config = dict(
    d_model=320,
    norm='rmsnorm',
    tie_embeddings=False,
    lr=0.00414,
    decay_shape='linear',
)
Each number is 500 + 40 x the weight over its row's rms, rounded and kept within 0 to 999. Layers, rows and columns count from 0. Numbers have three digits each. The size before them is the row's rms in percent of the matrix's.

# gate: layer 9 MLP gate, 1280x320, rms 0.141, rows 759-858, columns 160-199
# up: layer 9 MLP up, 1280x320, rms 0.146, rows 759-858, columns 160-199
# down: layer 9 MLP down (transposed), 1280x320, rms 0.143, rows 759-858, columns 160-199
gate759 097:558555470496533462531559540476439511522500506493543493545466504499484530508486575474457481458457558586488564416523495518
up759 096:487527505480512458435552583577483491477508510521523562476479469566556487551494509484517577502534531542540506458491523497
down759 097:443421544508466549515485533465476502477479467516517445530488448445550409518454473516448504498490472414485531480471533457
gate760 103:390531488520452487555463501456459530553501537489473483458535484513463511508476522516538399452448550460583526542524474545
up760 112:563424443492531411493445504464425469424486510483459457479613546487510518489546466450462438454531542426499527494454492549
down760 119:607512518497486486484504508516498505514491453522485507492514535510498514523486499477534559515509488505479445476538501478
gate761 103:534539547441443473498574560580478526490539495464470539496518534580421511504503524544499453518578461571445449477544483471
up761 106:526554523461448463495542496603566485449512514447387466557501483558525549499461559484496511555531540525456469519496502423
down761 103:532550449537453491575546517574467472458508472452539519501521482474502509526550482583511517510569486473462490451507558523
gate762 081:527455546416499501528546496601474489443573498541500493546482483501479553486460415447543491480481471489538520439506488448
up762 097:502547457434456564477507593521571454514579546456467537512524457506482493466405520502535457521452491502547482499486549463
down762 091:556470522496538549533530551455516475525543529445482557556536496557468492481473483520487445460498465523518504525514504426
gate763 097:543535497505470431480457524559470433545454484548557530455447514538500511465450464466451445503520466530532471445544561528
up763 098:425480555534478514481462514483487514520438462475554468511482536632579538473522532458537558520525540526549432550460425498
down763 098:558467542477501374463419437511535476465528525424470470484509458516458436506553471547538535511483483472448500502468492474
gate764 100:507545499483476492529449454440499495507518549570555524528481444571489473598525522483517543443462526446479520536500502489
up764 100:509442528531519513532450490484547442508497526485510498507489499436580545433507587501498485545465583491450447490502513477
down764 099:536460454539517547553468517406523480519499527442441545461549438567532501416503501546538489557475476494447512451494507488
gate765 096:508487543561459437514520501497511481477467526521468541573526501496480508521502437533568530540539460567536513492490497531
up765 093:560484505475557487448494473493521470487478529497452483510490531455486547408442567522525477522554524479494524476485513480
down765 096:559511553525491495499458512508509563518500530438438574409536527545498468485498509494509559564422539517520502574478490479
gate766 094:544486537467506465495541507480475471567479605535488422514484523486485502476530485466499500542510502505450452516460554466
up766 094:444529471515545517484508534429536510522486463539427527520551552539414493487497542492522527494498540522562427495438453583
down766 098:625449503449423478515478547521522521528527539524451518499503466507532413566486546484526520514495496521501563529491524434
gate767 100:525538500429508482531574429519508499551501536429479549560552546524494443513449528594507522525523543505438513547508467541
up767 103:482539530447526463535483486484572607535433506538564469481438543495474498565523547581482490531544575496494538477468533537
down767 102:488531530526546503586482456496437509534453509543524527516451527546490396451479492504528450455491568598468497468492565465
gate768 103:509500484434480512482427471505501564514451483520472456496461451517507522530506471495538536526519509556532497461460457438
up768 107:506492476547493475531497501469519551532482516504503388538461532426461504559532395544563462523506605514562517479545440447
down768 108:486459504509537507429543499465530561501526564414422389501586536514553466464425480585520465553521549529507496606547513473
gate769 100:557651489404538513558512528560502553527449546485460505505452517533484514466518474468433473530492491499467522434530537480
up769 101:479514524481491479463479497483429485489489525538466423567502504499525570487522583488553515490477480522455543534502570578
down769 102:384478546492467493538562547511505469504492469539553487539463517533540510561491476497444496500484430549526534503475472445
gate770 101:503487519500472527465480505442499452456544503522500526564487510495508558473453589473496562434449432498523497486475468466
up770 098:471511505443526444430460534493513506562472504569481536506580525485514518487505515497479485499486532569465396569491455527
down770 098:450481474508539517573452486465550535477437588553550466541532505451430437483470489465560507542560483517544516412450549499
gate771 102:497511524570528482476534492481488457453506482504551500427471533482490514525517518494449514463464510518526479459541560423
up771 103:469493454534478522427517403521527533481498469528516532546501565460537483471444505434454466514541440499510458448526547483
down771 098:421495501552465445501530481526534482545474448504502475479567521466523516512537469514509515539487482459534474482503524477
gate772 113:500597461496499488568501487469445465490409490487393452519499459533487542489515429472464508495558409482560452505492518509
up772 098:426491517515548542509519489523509517523480429496476566556493482495491565471570530520542478445474484480472465482527518549
down772 100:529573478509528455626452537446486461476423520530454469506469420494479451486528453476463447517507489484509531485472534485
gate773 095:490546501455456484523466488560514483537479473474448429568518466482512433482409449510499497472494516435518481492519468488
up773 097:562497497501450526460512491533505490426524549470555524497523466504489513507495518514446449432521508611503473494510517522
down773 096:448486496541491493565472499538556580573442517485497487544408506480516567505484523493487444473538465576472489569476554462
gate774 101:597542493429471475491483474476469524528468514428492576566569485450473480480483504465489469448462455573515543456439521410
up774 100:489548536536482557498514520409524506548491463430478490488512445563557466513593534522522491478514543397581520513460478551
down774 099:473477496501565555534532477455498479445484471490481506512464451489583459508455512482454479493447479490476544472536498467
gate775 103:523507421469524507497564544550507475497548504556496484522533475536475516506569453535483456441403415420536495568404484470
up775 104:515488456509527472515485538463465530572517465475462512557452540510528496543545559449512525491474472533445505502455462460
down775 105:494526516537463475582564439465558530513465531433553544533542482527612490486515515471526525505570546485472456472485497430
gate776 094:560501557500510498423514475418493591501530523543582534567526532527498490486579511515452515455456514439550460520505467503
up776 100:458493560543461483411480513521622498490475580570470543448536545508511548574549484524581501432425539458522495450534514472
down776 099:519442501467488473512456486532476539438436443521525438515500519518513513510520538486497494446576479484449552539472487511
gate777 106:469470422505499512514484473514515592511452502477508567446509480463456494483483514531527419398488489549463482505517518517
up777 105:402500457579481472510493480577478517529508510475468509447452526546453565493432477548580448445486515539464568450516464525
down777 105:488507500455534465452570539478499473469493463402450534483493469440439550455492541495459462529435457537449538454527497472
gate778 097:487555602484485491562560584549507460453508514493445520598468484477533511504507516458463481543420502527504547534440489503
up778 093:508544569507486496497439502554510487459518517627506401567458435452526517401408446476486476539619499564478518488470486558
down778 098:509486491501475505453405458529490463518497476412476522450599531523475506599472505533487511517447467484500463490557557521
gate779 101:493500495546479428514539475517470471557512530405516499489492544413551477525494548506450469521554488484479502484508479498
up779 103:466480479538503521492470458503419508501495527528415559499505391463469455525516546492506414507490457524511501479544480486
down779 105:506447529478480470460483483469531524483485539470520456470430454547514488437485511418494520492556498449560498526553534494
gate780 099:449507551437499448459494501453470574514481463521535548511489481461477523448514528531513467494525590511533525540520454500
up780 100:550521442462477469610438519532599459528479493509603465480521530466489456521529555537567516484491488436560462497541500477
down780 096:492524501510567524471501512530488436539491471530463487460540461553553525500487554453484548531492520534561448486486503465
gate781 103:542539537488469522501546557474465539572478494468517507582517434493474497418492475529483476543498457466521560563447495527
up781 100:515535481468534510516524511551548546459519498510474582511449442436458522460384501512493415431528536462450510534555538544
down781 100:518536558444525503457494487506490531471551463503642474506512523523514441511479501510473478582538472498465518540477474491
gate782 099:527441529524533505549502506506478510485506527529468535473475475524496540413497525418531474522554533555465485511489477501
up782 101:547551470512410466602473488532512458447484453535536458453544480438467537533558534468435505525518476529546490471570575484
down782 101:465511587553476557523489509391518497604435453514519458466414464496505537459469528510493552506535483512511533491532477523
gate783 103:503495523549476516576437456482501513565439487528493426441477444499549502490400552500512450543510477483515517530545506461
up783 108:425520509471492491549509462545506544498488475543424440470597516473489497474473512463494471445528535556527471494447535571
down783 105:501509487404535522529500532518534469445529513571491507595499425502506476480499545482482538395510528442517460481502469431
gate784 108:498525479545479454469527478474408493442501499453519456478564479528487489537477544462505614461486459566542511525505503457
up784 109:494455460508479496510476555462451605511511522439500490454538538568571521517387474539490501531535542546454478449551496539
down784 108:460523508459447547413537522407489478519409495470523484606518548446487505522484416523525436491467507480562446544531477535
gate785 098:493503390485472492484516477430479470484535478491466457519451485470492527524556477538439421489454480491514594477498507485
up785 099:445540484471587487510536474464495482559492559470558469453508450504486454536504542538504423484511454503514488485537449558
down785 095:549543524564513581537484552514478461505545425460516453448512476512538478504516513534483488494459460495520502502553448518
gate786 099:459397487476362572476485403510565556470539516544451469498577574472524495499526559515471542519530490536524489469507525448
up786 100:502557497459462538515508567477459532481457431470536565505493490523542502468520435530539516488517472541525474463474487498
down786 099:563489462473490525514539507441483579530535446444515475531556492554454493453500464519528523491544529448554481480482547469
gate787 099:461502465399555465553500459537473523555489476460511488481545584523529472485530508515565494505613454515466501451553479520
up787 098:523532538500501497493426531470457582468504488436520486463470501497567579504493531460538520522537502486395536458488588472
down787 099:547492488434493498477513514451491576460480523422546481519583536461445476570493524451504530480454455504587579471479547444
gate788 099:509490525570444514512467505464434472588498482489409555465496501555518569524498441548513472457460458520532478475480451474
up788 103:389548529500505520526492537447478490434515448550512488533496454532540466554526530494584509494509373428579566414452518443
down788 100:532527533499564472486556452505455509480584532506509494492524455526521462546531478534548562529503520466461487526437537487
gate789 101:510520484597462498497451410537516528488467486423456505503493463472514483505479572535497456459449488451533555508510480508
up789 106:474505509524533477432500415536486462464532477519497514459478527526488530472493470537425469512533510500515493438515470532
down789 104:473457542539550499544501456563565438522522553531475551538528475516506457467474535457530414476509552485474532519469470496
gate790 105:544512447481459462542461457513473450419496511496490488533438503562529539536553540499450501555520478553592534540568398533
up790 104:506545453484535482507542463521492527550521570409531578443486498523459447498508537460543559404489451501485406506519511481
down790 103:456493549507523522582543519485469503485559497486458451485463501547511510558454505436569549471500545525515531503528576500
gate791 099:475510517551461499482546527512458445556587517461476515505471515533475530473597551460529455478485439465574499541457409447
up791 098:446534488456489479523485472482582520502486407459509458466549480472523542515474480482524448436465517552467440484559480512
down791 098:528496441500472485534488471466478520463570455477496436518552566499478484510485519533553431511530466428437449495450473488
gate792 101:524534464449552492589484465474536530535520567561504489540532416434465515542514509424560545512472401519498512541495546500
up792 098:537557435488489517600569524432459569491494478487447459492488520482543474557484508490437514520478475432490501535505541492
down792 102:465499539487499519481471489414540427521484480495482547505520521579586460564444445480473545549583510460397489503510582577
gate793 094:476509535560539467443475498582520501541497518465520487496542522433425493473515453454452462460554476499558471585571494553
up793 092:513535470571556476460502507560575493478562528461503470557500451524525540497538518456536456400467478492544540509490470537
down793 091:475589566505475482489530479505498457427509569439499499494452430439446580457534557488435475487548514461471455509508510521
gate794 100:433458484513533565515506505504591438453493501485578541494530516518477402532483505595424471468547464558562446513537486564
up794 099:421538499511513546482473457459558495445575534490440507520486472572488502510511505508498575522537490562431462533528479447
down794 096:390440606559546448520469512509605518480524521485469474489452500534512546493495511465540538498573475535586508474493526539
gate795 105:455494501529539425597512462491507465619512477530482490488564478517501539532479528449448446543475513488483547574557471476
up795 106:501488478603509470492485530432444507525422503580478506446490529535517431450497432473521518524516452459496483518483487569
down795 105:503496483507561559446463513427495479432486545537502506492444538542489538451497449500516447506454426484442500496464494461
gate796 098:519537513463553592503525532486502497448470571475414463467505518554530478483480564483534491529405538520471517496515489570
up796 102:407505433497499557528481535489517544477492522577531481494442535535513486530470520449519429532556443521527516496520542538
down796 099:460504496494545500453524538524507497518500538509508582477529524498599548486476556505522531573457520484516449492519452487
gate797 095:539459493528488475445488501515467502447562542557460518487576471499471467459435522535519444491494432527469532443510508466
up797 096:502508461481567521519435558573481495431542470443416474470518458502484471540494571475510470400471489516547537497501467527
down797 099:518540475470540542501452441469464457506548486556545416484475447389472483496482543493442488564544559478444453437468472501
gate798 103:520471549506567559425498526483543520506429504538472548414513464523562520484509530480461523489485478530492577468486472463
up798 106:460387475564475495507539516503471556495516450541525506493547561510522445520549565524462491561436481494528498427471507470
down798 108:503434505517544461499444450536544491463584508477445493527487481558516472486465529448460530436568550448483494490558485432
gate799 110:485525450553477467538545498484496513487454527455545562511405577527590537533522517515513540514480480459497489528454523466
up799 107:487504553459438414466511479480546473526505544552460483553471440473423463460459402477566457510495432541499504557570456473
down799 104:500500527506575502527510447472526513469566518533545558519569524477578497490495481482388480418508542453488477500454553515
gate800 105:509559474525569471516466557477440522479441526499526470476567521495556524446566517474510516493484532522461505465487528482
up800 099:545497480477511455535503501490504530477522473505469402471552465505533480546538455453509580550501470408515465492520480531
down800 093:491486563452459500452528490509417444512480507490497539529518536478526505581447483544494560482561557438605494538492473466
gate801 091:523539477524468507478476521463441436419527506523530429512558525476568424473443505464638461527557448450484551466458507559
up801 094:502407594441511520501506487469527471500512571536477527482567441577484482461612510496531522521526423515474524474492486553
down801 097:540507529548508521496492551530486561454534495457508476525500466540461532514519519520594540500467547521510500491535515543
gate802 102:513491431509479530559421523489520473501462518523545546512511514536503537521452513517485455604515580505516507487525460557
up802 103:530479547568474527537526416558442439479523451513439484501462523502477533490543443527514536465490480475481497472472466516
down802 102:498477489516524515579480490538571464493507519527548413488495496521435521520496524470476461482463453480498461478482497475
gate803 097:524555522453532519482599506542461481389540496566539495436487442509488527498484539549510499467568479503449561527537394486
up803 101:496496562488483513456498590504476525469483474464414460428438508517487496504497520501516488461565529556563584501446510495
down803 101:508522417534439482496502500496504498502475512470539512527563595523485544532539481536509466478539508565560422518451523504
gate804 103:459401524519515442470538453503517523480591502489495423527500494521520454482429564430519488478525492555552565528499447486
up804 102:498407486453541512475477458521511535550395512488586473455472489471577499513507507518473513535489453472491531473495461580
down804 104:542516504452539506477421516585549547528526439555509543557517553499475448548554466522472528570404531493466519519570520543
gate805 095:546575516494439534464471513511490509530541552450416480517503460510492467488491519503518422470547534547493570442526510519
up805 096:497498525521528552588517554501430585550507514566536545473536428412474450495471493477501513496461563460489503490491554544
down805 098:540485395474496510560501446558518484484473489466474500549546520481510438527507456549506582474548490423529501509504521491
gate806 104:556544519492538473474509511486502480466559505511512537550493448506485502504447502543516536478549548457530534493569546468
up806 102:494443439500477522596457445415501472468482480511509480460519522537546568461485515465484503530474482471464489508468453550
down806 102:412547488481447546506530540518474450532561480497555426508488509575530473509453508490444529507486452522448465528483523514
gate807 103:456467508431436498462556509500475454596542444486533525489482444476528459495529493505480492535462510530464461470476458474
up807 105:511469499449567521516522487545456527441505573508464536562476502500469564471426470511559510464449587487534579480490522556
down807 101:497495504544531404455508469457506519532519487519519516531505499499505425530524501552530460438520505511534441508466485470
gate808 094:558480520523513471538503462473493466519489398481478538468501529549432530479411547507466552461500534459504478572501411547
up808 101:493466458429486516501514499493472573452523442530551439539547466475459421593505460433533504450534440518541477483444540494
down808 100:536498470556493464557489545509507512560506524432487501422463486513460532489609480410509459457452512497520434486509469488
gate809 100:462483504523504506543540442539512572518523510553584484554446455531436453448464476495512468436519549457539460473443587490
up809 095:514398464470450534454437493521466493527499576517481461550452493536559522554434461513470469527443496520521461496527463502
down809 096:521498490520483532439535445532526448525521528532459514482502516442528499491479551486562493465469523564513548463492544491
gate810 095:525581503492493564578454461549448511504490528475507528433561441478536451474480525525538470476570498483489476494567441525
up810 097:449518514439522499523504464453472548449489502582516492495589529528444472558467519537493426478501526480533518462530526477
down810 098:491605497532475479536571495498508570492458465465562521483577407468468483521455470408496484545486492573399486484465544485
gate811 103:569466522592441519496438494461471449465542512510522488555490471452502507513463479533564421484529489559494488514501488485
up811 099:454472500449486507431539469506423482515497490597580479489520549552468460520505505459521466415494498422493483481552528500
down811 100:480530464520494561470480454484516500545501538490542550496488457445515520436514530447468476496491454489511488538511473544
gate812 094:473424476445514463544498504554515467512505501489506510454454497498489554503528516454476523457496564515483443527525392551
up812 095:412495492456484477508495520447488581538516509558526564523499480478496565570567439482464533492485530516532534502532472455
down812 097:491540424531565529525503520512441421541557497521495546491518486432578538484512585525575461445415583474482574505479570556
gate813 101:464444416517463499464445501534514498443526562530493434494495570506484544478489489452471509566559464622545453488517546542
up813 098:519438545493499501548446472451545465522490492544468523465468436521567494439500434443548432486499517446516512461493452524
down813 100:514508468452480558434469498513461490479501515483507503491451476526531472503490451493498469539422515518544568460510548507
gate814 099:582420498505474450522507495519453474454480585469482548490500560535484463463464510488457555516507484540460547565560486489
up814 103:563542483492524506516546526499571398567567510512547543493495466519452414455425474529472460549453384465467532498517546508
down814 102:545505586496476527549517477507526431535438417495571498489417484479564535448487521513511436521450494468442467502522470584
gate815 104:525576529501551444481530496495496461550541487493527484473472462466513502499603429455478552468473531528471535558523487475
up815 102:453533534424527438505493470482469549535485498566500540481519465483549537579443485538567490541497536465534494492498580466
down815 101:521402490473580518495561579481541520501453481531526491518465433544491442500451472561503574501504503463542499521581489497
gate816 099:471554612487559483494504537509493519558479520457485502484443519471443481513420528461500493499480478505443524527493586485
up816 096:462515556485474479484459538484538468521489519512495514544490480546461506503488443414517467501544589560508499483462562491
down816 097:535565542572452475454532548494473482469488418455548498506435515504488533543420562456503491459495465481445574533568467535
gate817 100:470490492530515497491480555458530486505430459499551467479467540491545519444562440558517533465483496528514528491475542474
up817 101:539581500463527497534501539535507543438538555557474559485488489530480547535521562525435477492402511471460506489502546504
down817 100:505551544546472513447465506456465479514434502481450446474479586573477491458533533484504420490516565427442484435519460436
gate818 106:558480524543485541605570407446525492443515572534480477509444467488442511504519498468501475483480512573511433511496457515
up818 100:467538471546579403577509547543548481473526487432511563548484511504513495500489473540430522522459564543472417433517468559
down818 103:524446529507519470500541520485494547439502562498489508510409492491476491539515546466437530552500513486527410424488397479
gate819 102:534489428533518543492419426578459525599487566550525483529472463496458503532519437467503486515503494554513559478472468451
up819 098:495503507474488465493449517533437516564423472513518479500533518484508497460541560561552558497539566433529494496451435481
down819 097:505481472584452503449461509487520526503578398439543447440471469473464456544539501444528502476509607508430472509499500532
gate820 098:384516486511450490476528467476449537443467494492478536537467538493533466470478486573543520540531525503488562444456510500
up820 099:424594565564479576459435394520558490510528500493531429578485492469534537485491494485481468519491440492530491551497441502
down820 100:512470531512481569485508441510457507504502546489525515416581521546508502463498507540504506410468454506503517434470451564
gate821 101:514508509473406475519508490493477424473522495555491479511553534519483473494538475507423432448505524528538563549531578466
up821 098:513521532534429532547471547500569474489519427531488439453543544446474461511496562443481488550498478440508503505484526460
down821 098:464531557428514480551437460523537517485417500531544460469550552501533548464473548516487565398521573470401512473482529519
gate822 107:502465535490456462540516463408434431493548486493438475457531473511462514505537488554435532519494555495515479480493480547
up822 100:546523492473518511495540534574531485446529540507445498573513578527521501488442444517520430435453529585460526483502491497
down822 103:497436487462486469441488499514509466511512514558489500532570473489529503454524534519547549476436465495540498578554527457
gate823 099:527475440528493466438417464452503507486501508421476509427492538434485467478435517479512481486459483518554548561499531534
up823 097:525518525518566517543537491420495541514489524469450549539445543494507492490471497485542459484520589523440581505487567513
down823 101:500578463471470473489482474525468486514525419546499517553445541582537454545447544553486492504564522501474560526553439465
gate824 089:485478464449486503415486481455490570494557487534567492525499522487491496489508560562546500526506474480467527503547522448
up824 093:480511496513570526540511487478465505518421433441423429551514472540575489480472567516455439451541506593451403570567533567
down824 089:496418515562568567495442479467488461490458530501507512499489519548508487525507509438502484500467463487520481604522563515
gate825 112:485516495524477536414516547553505474548484438502499512522516468540503472464473539495440498502476506469474555511522514531
up825 110:497508466452479486484557568607479545501514540476480454529446460571472517472474450433497502525493445460460436502500510558
down825 094:463563551496507473519562578573464529485495468535514521568460498509526545491429464456507531573481511415486473503550522593
gate826 103:597477565471529488493461466462430522505540527495560528513472496483463518442571511497467481479541539474585575516490462528
up826 104:462480543563533542581479522409533487464501451430547498482553534524529482533547503507527443489539506545467506475568495527
down826 104:451470444439500522487496477502518502493510489576519456518493484471533504435465494483504524490519410536442497492544448470
gate827 100:549562487493463515534478470462473476447537447541556530467412463509508518529583447487530477543526506509549477460550496426
up827 103:529557431489442526489451481501520447499503545500433523524508474466535515499496493423458508462534507481511432476498478488
down827 100:491543505535469442472546570545494496495513539553482458566624500500464470499528480484452515545562524519501492484487439518
gate828 099:499487484471482554515513523510472402461453533488485472480509522549489396487484581547465449463547447459440481498482545384
up828 102:492478516510457449592539558499508503481451528504518556437519508505503521451506525579556538554523515500420507485438539485
down828 102:504517489524505564502520552515517485425461484501532465529492536513548543528468489462461560463467549495444473532521438444
gate829 102:512498498453526500574482531474498535541481548559502495575542489503416473584564476496534482512547530469439536502450496493
up829 102:550461505409497501524467484494494512535426504431545465471521596587541486529533548361497497524520489571499564516421501463
down829 101:507505490401509472561480472520483507507482496427524454504459554520464504546531516511465429424475467560562478491525488445
gate830 104:551456497480517460521476434535484547476461466537533601417471459535467538514533518497546464449568543507500519492503441482
up830 106:555521509471419508515555490473491518535462506557510519439524478552550459417560554506437545470582452458440466542558424452
down830 102:451544475573517525514474508462506535463427464473499522474605533497472446444472520516427525509464515503487534548503508554
gate831 100:572462451523503499497514477485439499534598475482538455495540504514488467482481427539507496493502469517520468449514456473
up831 097:457556484510488457404481431610438448486526422478506432401373542501428468479479502454531529484501437488487448525510488501
down831 097:464429518458458477515480524428499559538463497480546490415573468501468501451506552513560499482519539515512430478477550464
gate832 098:475529524446498457475407515551474453572518500459455529516514505483447506507458480423457472469483466477574491542496507557
up832 094:452507506475468472448465422554503539485488483500529568488518481544444514469495497495562438541455519466509534481503513511
down832 094:469553478562455475511512507497461569498540440496481472528474507489507420479517476473515528571461489463582508530496478465
gate833 101:451511454514538522474447456508475550502498520470518535459460543422530471454532464576512508553507490501474552523519488440
up833 096:469506547507480421483531538499514490520489462484498584462478475505517555563518539496513500438476580483487513494441388522
down833 096:471595505503475497539533545534452490544457498579571519479538532474507498534473388544515553507527609515452482469514490483
gate834 096:475554460452507449520478496480494548501501541470476520460568447511510439444505513438449474416526586469500527481511505505
up834 094:493466539578464532536491478458504519514501493526490512493484466490516522519538459496518486479460430523452454428571527423
down834 093:497546475455511527505559552498489531454583491482426489516548518531477507544545521543541422515528493522482525457569499503
gate835 104:535429501411490540518477467498454452492527530447472534480590508455474455551460518491457480579471494506484443450423504481
up835 102:489450534573498547501485510505485543434530468470472552571521481467461498555546553438550471511573539536549494575516457532
down835 101:492509507507477490571443534498475557474472471537526479494465543524444518478507499561596459452499506513473442485560569528
gate836 101:472494461504495502509436490525539575507477474441571443568542491532543546507484509493492494492477496439512563525478565505
up836 100:483501494391432502505490510458506491540505510497505476455500465510481428489433508495519596523492501491436468485573493498
down836 100:496579521460510470532478518442506482584469596466440456552477516569499463513584472534512490477532517461425563511459489535
gate837 101:475498561520439473463535478487500501560461469484507475480509434477507480482454498488546470513485583571530493495518455512
up837 100:477491506451483566498481385469487567404527547511463566470467483490571534521468511535506518529516520523503476476459600437
down837 100:430528506504456549481501479527411518571446527488569552505497513510435529526491434531489456539490490482553458535454550458
gate838 100:495583521513458483486488530487515530477511585514573538451445520483515506480384554539520542509497525564494431560549531444
up838 098:534532460505510487527529523493494436508531508518518484507568532458508511466514501505466474510497469496509540412483525503
down838 099:558509507473527554504521534417489417480506456533513488448484488543510485467530479456487474534481542519462529516422503471
gate839 096:547506601504537513536540501561450534424478469490480542523457539592516517467511460472489562571594522577483486464545495517
up839 095:488495528574542510473465535556492582469530519517541533479559510513470433509488533379471566437460509579509458492469494517
down839 096:563419557440445444502466480526491555501539523459505480515485479495501537488491514441453526513507461604477481449504496570
gate840 098:507557586476501479558507506510475440528498488433484525484488515448484439469442489527480541458467539489490511492527505587
up840 094:517502505519459469541500524534463518560511549453494438490542499459500493500527527512488459441463581521539471403517422479
down840 097:503450500539526461464431577515438506576463487565498462524526487560547512474486585475500508516497573576522488429496568466
gate841 103:499478609454542512442564495454473369448442517449531561527501449498410503534529524423434500529479519535550509517507477545
up841 103:507472500453476502520502514508483505471490500507508480461494523462456518465497420420487539480498431491545500509567449517
down841 103:450430463483507494474434507537493525520416507541549520515448511542479514533499529488490491540535492507518519445409479499
gate842 095:454589512512474576528518562525425475503421523522479540511477518532500515524530574477448478478549462449502486489534454441
up842 099:507456528507475409442481485522460432550503447497552521403566514538476411467427453489531493577479482467592456513502552481
down842 101:483463510490505443512499584544405482546440439517464463488522495500459457486508507523429507552557446459555448451506510479
gate843 094:595496470473517509562493436537526496511541519500481503448562521564496555487430481524633519520568486542554537485520508480
up843 095:468541458490520482526536468523541469456449494523581543496522496510481489473498473482334600461488512465462436532523505469
down843 100:499437492594499502486534418480570557549562575462481547479455450479460462577464484476449566479489465513577549613494508502
gate844 106:518421472440506484435473554473506496490506482445515476542535524506464469538498468485494444459459508566531543512471468518
up844 105:489502456494481517488479452550435515558527553596471471532531512514527503467566501507507526548555485439495498519541514451
down844 103:499528462550506504557496507494412519455444437515486487531513535530503471546548470536500545500507492531473428496468486525
gate845 102:529477464530437462528534510451476445532511462512463512499513494538518480439443447513457473525573416495502475538488500513
up845 100:502460494471472530464495565518522533547506491533544524531482498506516516412516480414545440514523507503513470476467546537
down845 101:491525454542497461536488532501498501464531532525522577530534476460506487458455444455441510531479551489508574487540521484
gate846 102:554550559488511467441533514486474505517538460505535484543531550463490500475485473522535506522508491472446457490461543519
up846 100:471419502524451502490474555535523496529485478499432480512410435501457434514512464487492456525487437500534498571442474499
down846 099:496412514523490502479543520545525466496505514534483501469541463576526485497511490560556469423499560458487519430554519508
gate847 091:433430508633475429583417536484557469538448459510530431586527542485497527491509463421513459494550455432461568535424504490
up847 097:509481471553500492478457482529566486520472471485531470499508524426472500477482526509491430441485436406496589518459526443
down847 093:502484480454453486485543491549531557446434522550525488560560492534485452601445501518522502462431509558449516586439493510
gate848 101:427513494575506500541462438508488571497433461537451431524532558483462505522477493505529505482449458486518539454595520434
up848 099:511533478528499515526489469487467522545496492504499528504507525573512525461494436457541521536504488416501517504449429503
down848 100:520505451510440536476516572522474473495476520535478506479450482547528489485500549504471480478529523443534559536513537533
gate849 097:485498568456503567441473519467531460499516542480550589489538502461552506513432475426520511512536472544496427506522544481
up849 093:527505473486527478552466484545553483534515416486501443459535433455475524503460497476416561484570484486545504465473507541
down849 098:524571497479462481520476444496505433538476525532475590505499524523495498482465486469431506514487481518505486521470491529
gate850 099:489568443535504445532471516552503471525577489472465451477465508493543466535487415494463434537429444510495462476559522448
up850 095:531432485523505527480493400494455484533475500468500462465491453580458504527509533443502483548489502498509555540503526488
down850 098:512523380454436492574483505526544507463468522495457489554498435478462455472493499526513548455513485530483524503546482558
gate851 098:473489533501475526528529426485456551509479494501463500484484439524530546483530480577511529488536487471555559452453572459
up851 099:606505530425466502477536489515439497528477592433515472439515560453584536469527485461378511544483433520565492505530460503
down851 096:535500610483524447476502500467499471453479548536451485570568594526465521497518440449464529475582452516505459550504465481
gate852 104:497509542519460492459481494458497560551516488461548457454486526589470461483524502493527421527393553485515454507395511511
up852 105:481469493532566513518453578461529550553502537529513559491540479418529498500509434485520499453528427521467579454483456492
down852 105:459581517490500519552473569534541439478518525459491527513557488478539508471508528501563524525446484488441458457511486523
gate853 103:495531509559493553505495504476484429494480542545610498504505552587482485470479523488440456546464546531525442526555484456
up853 094:507402478471480478470536595564483501477475506451438490509510525530484600531520514513535541504514499509562499480480408442
down853 096:525528506518507533489533584429478519474590485528527470474456516437443477492527551476489495454481419540522478482540475551
gate854 095:461551517510499462574503492559482453551550479497509465519576535557439538558526502480499521518562509504539506471456485517
up854 096:492552483479487526471545467480495502479433426513504492522478573490469473457511475423474525486563420517493520520497507507
down854 096:573523535480453483513514502515504535537547531581497450519567544487397529501554483485513501451550496496496547548538558498
gate855 099:514490461471494485460444475516548525469475583477551502566483501466456498507549485519507484434516466472540504494527491494
up855 098:508525484537492521430523446592534495538491470484461529577479505517508492516540499445510384508522536502570520539539479547
down855 102:505493495531488531490545494481457494456535609501490506521523464449516548502465434455510500551511442459589493529538555512
gate856 104:494485393515509454491461476549483534540499466543481482402475526514531455508515472483513473470452474475475437471459582520
up856 100:431452484489604458461535507490517493519584574429394434496447473491496504491420500464536610508494506510483503482456427525
down856 102:451481506456468606535522566579504496451526555542588466527474463485538524494504454477511459460475502466457531411541465457
gate857 100:517473494528461531564559544505524487547451454587522488492514438515456491444481490543456523534518515516485449597475491438
up857 101:534470525475540470484520414593499586503506485464458514507579493571492527426528377547508554553568490454532481512433478490
down857 099:504472547484454461467493345500513510487551562663456498535509497504457520544480523557458523551547421527540530551458552438
gate858 106:547485440483454497535473551457530552491589502507514464497437435499477445501462548552446407519562519557499424445487548565
up858 103:479508512438450450534513480559527472587522522519494465521509547506527556493547534493540491521488503514504538520425498460
down858 106:474516564464486436497577514482524542507463447462469481476553547538573494533517485576493515445538486518525509511535442593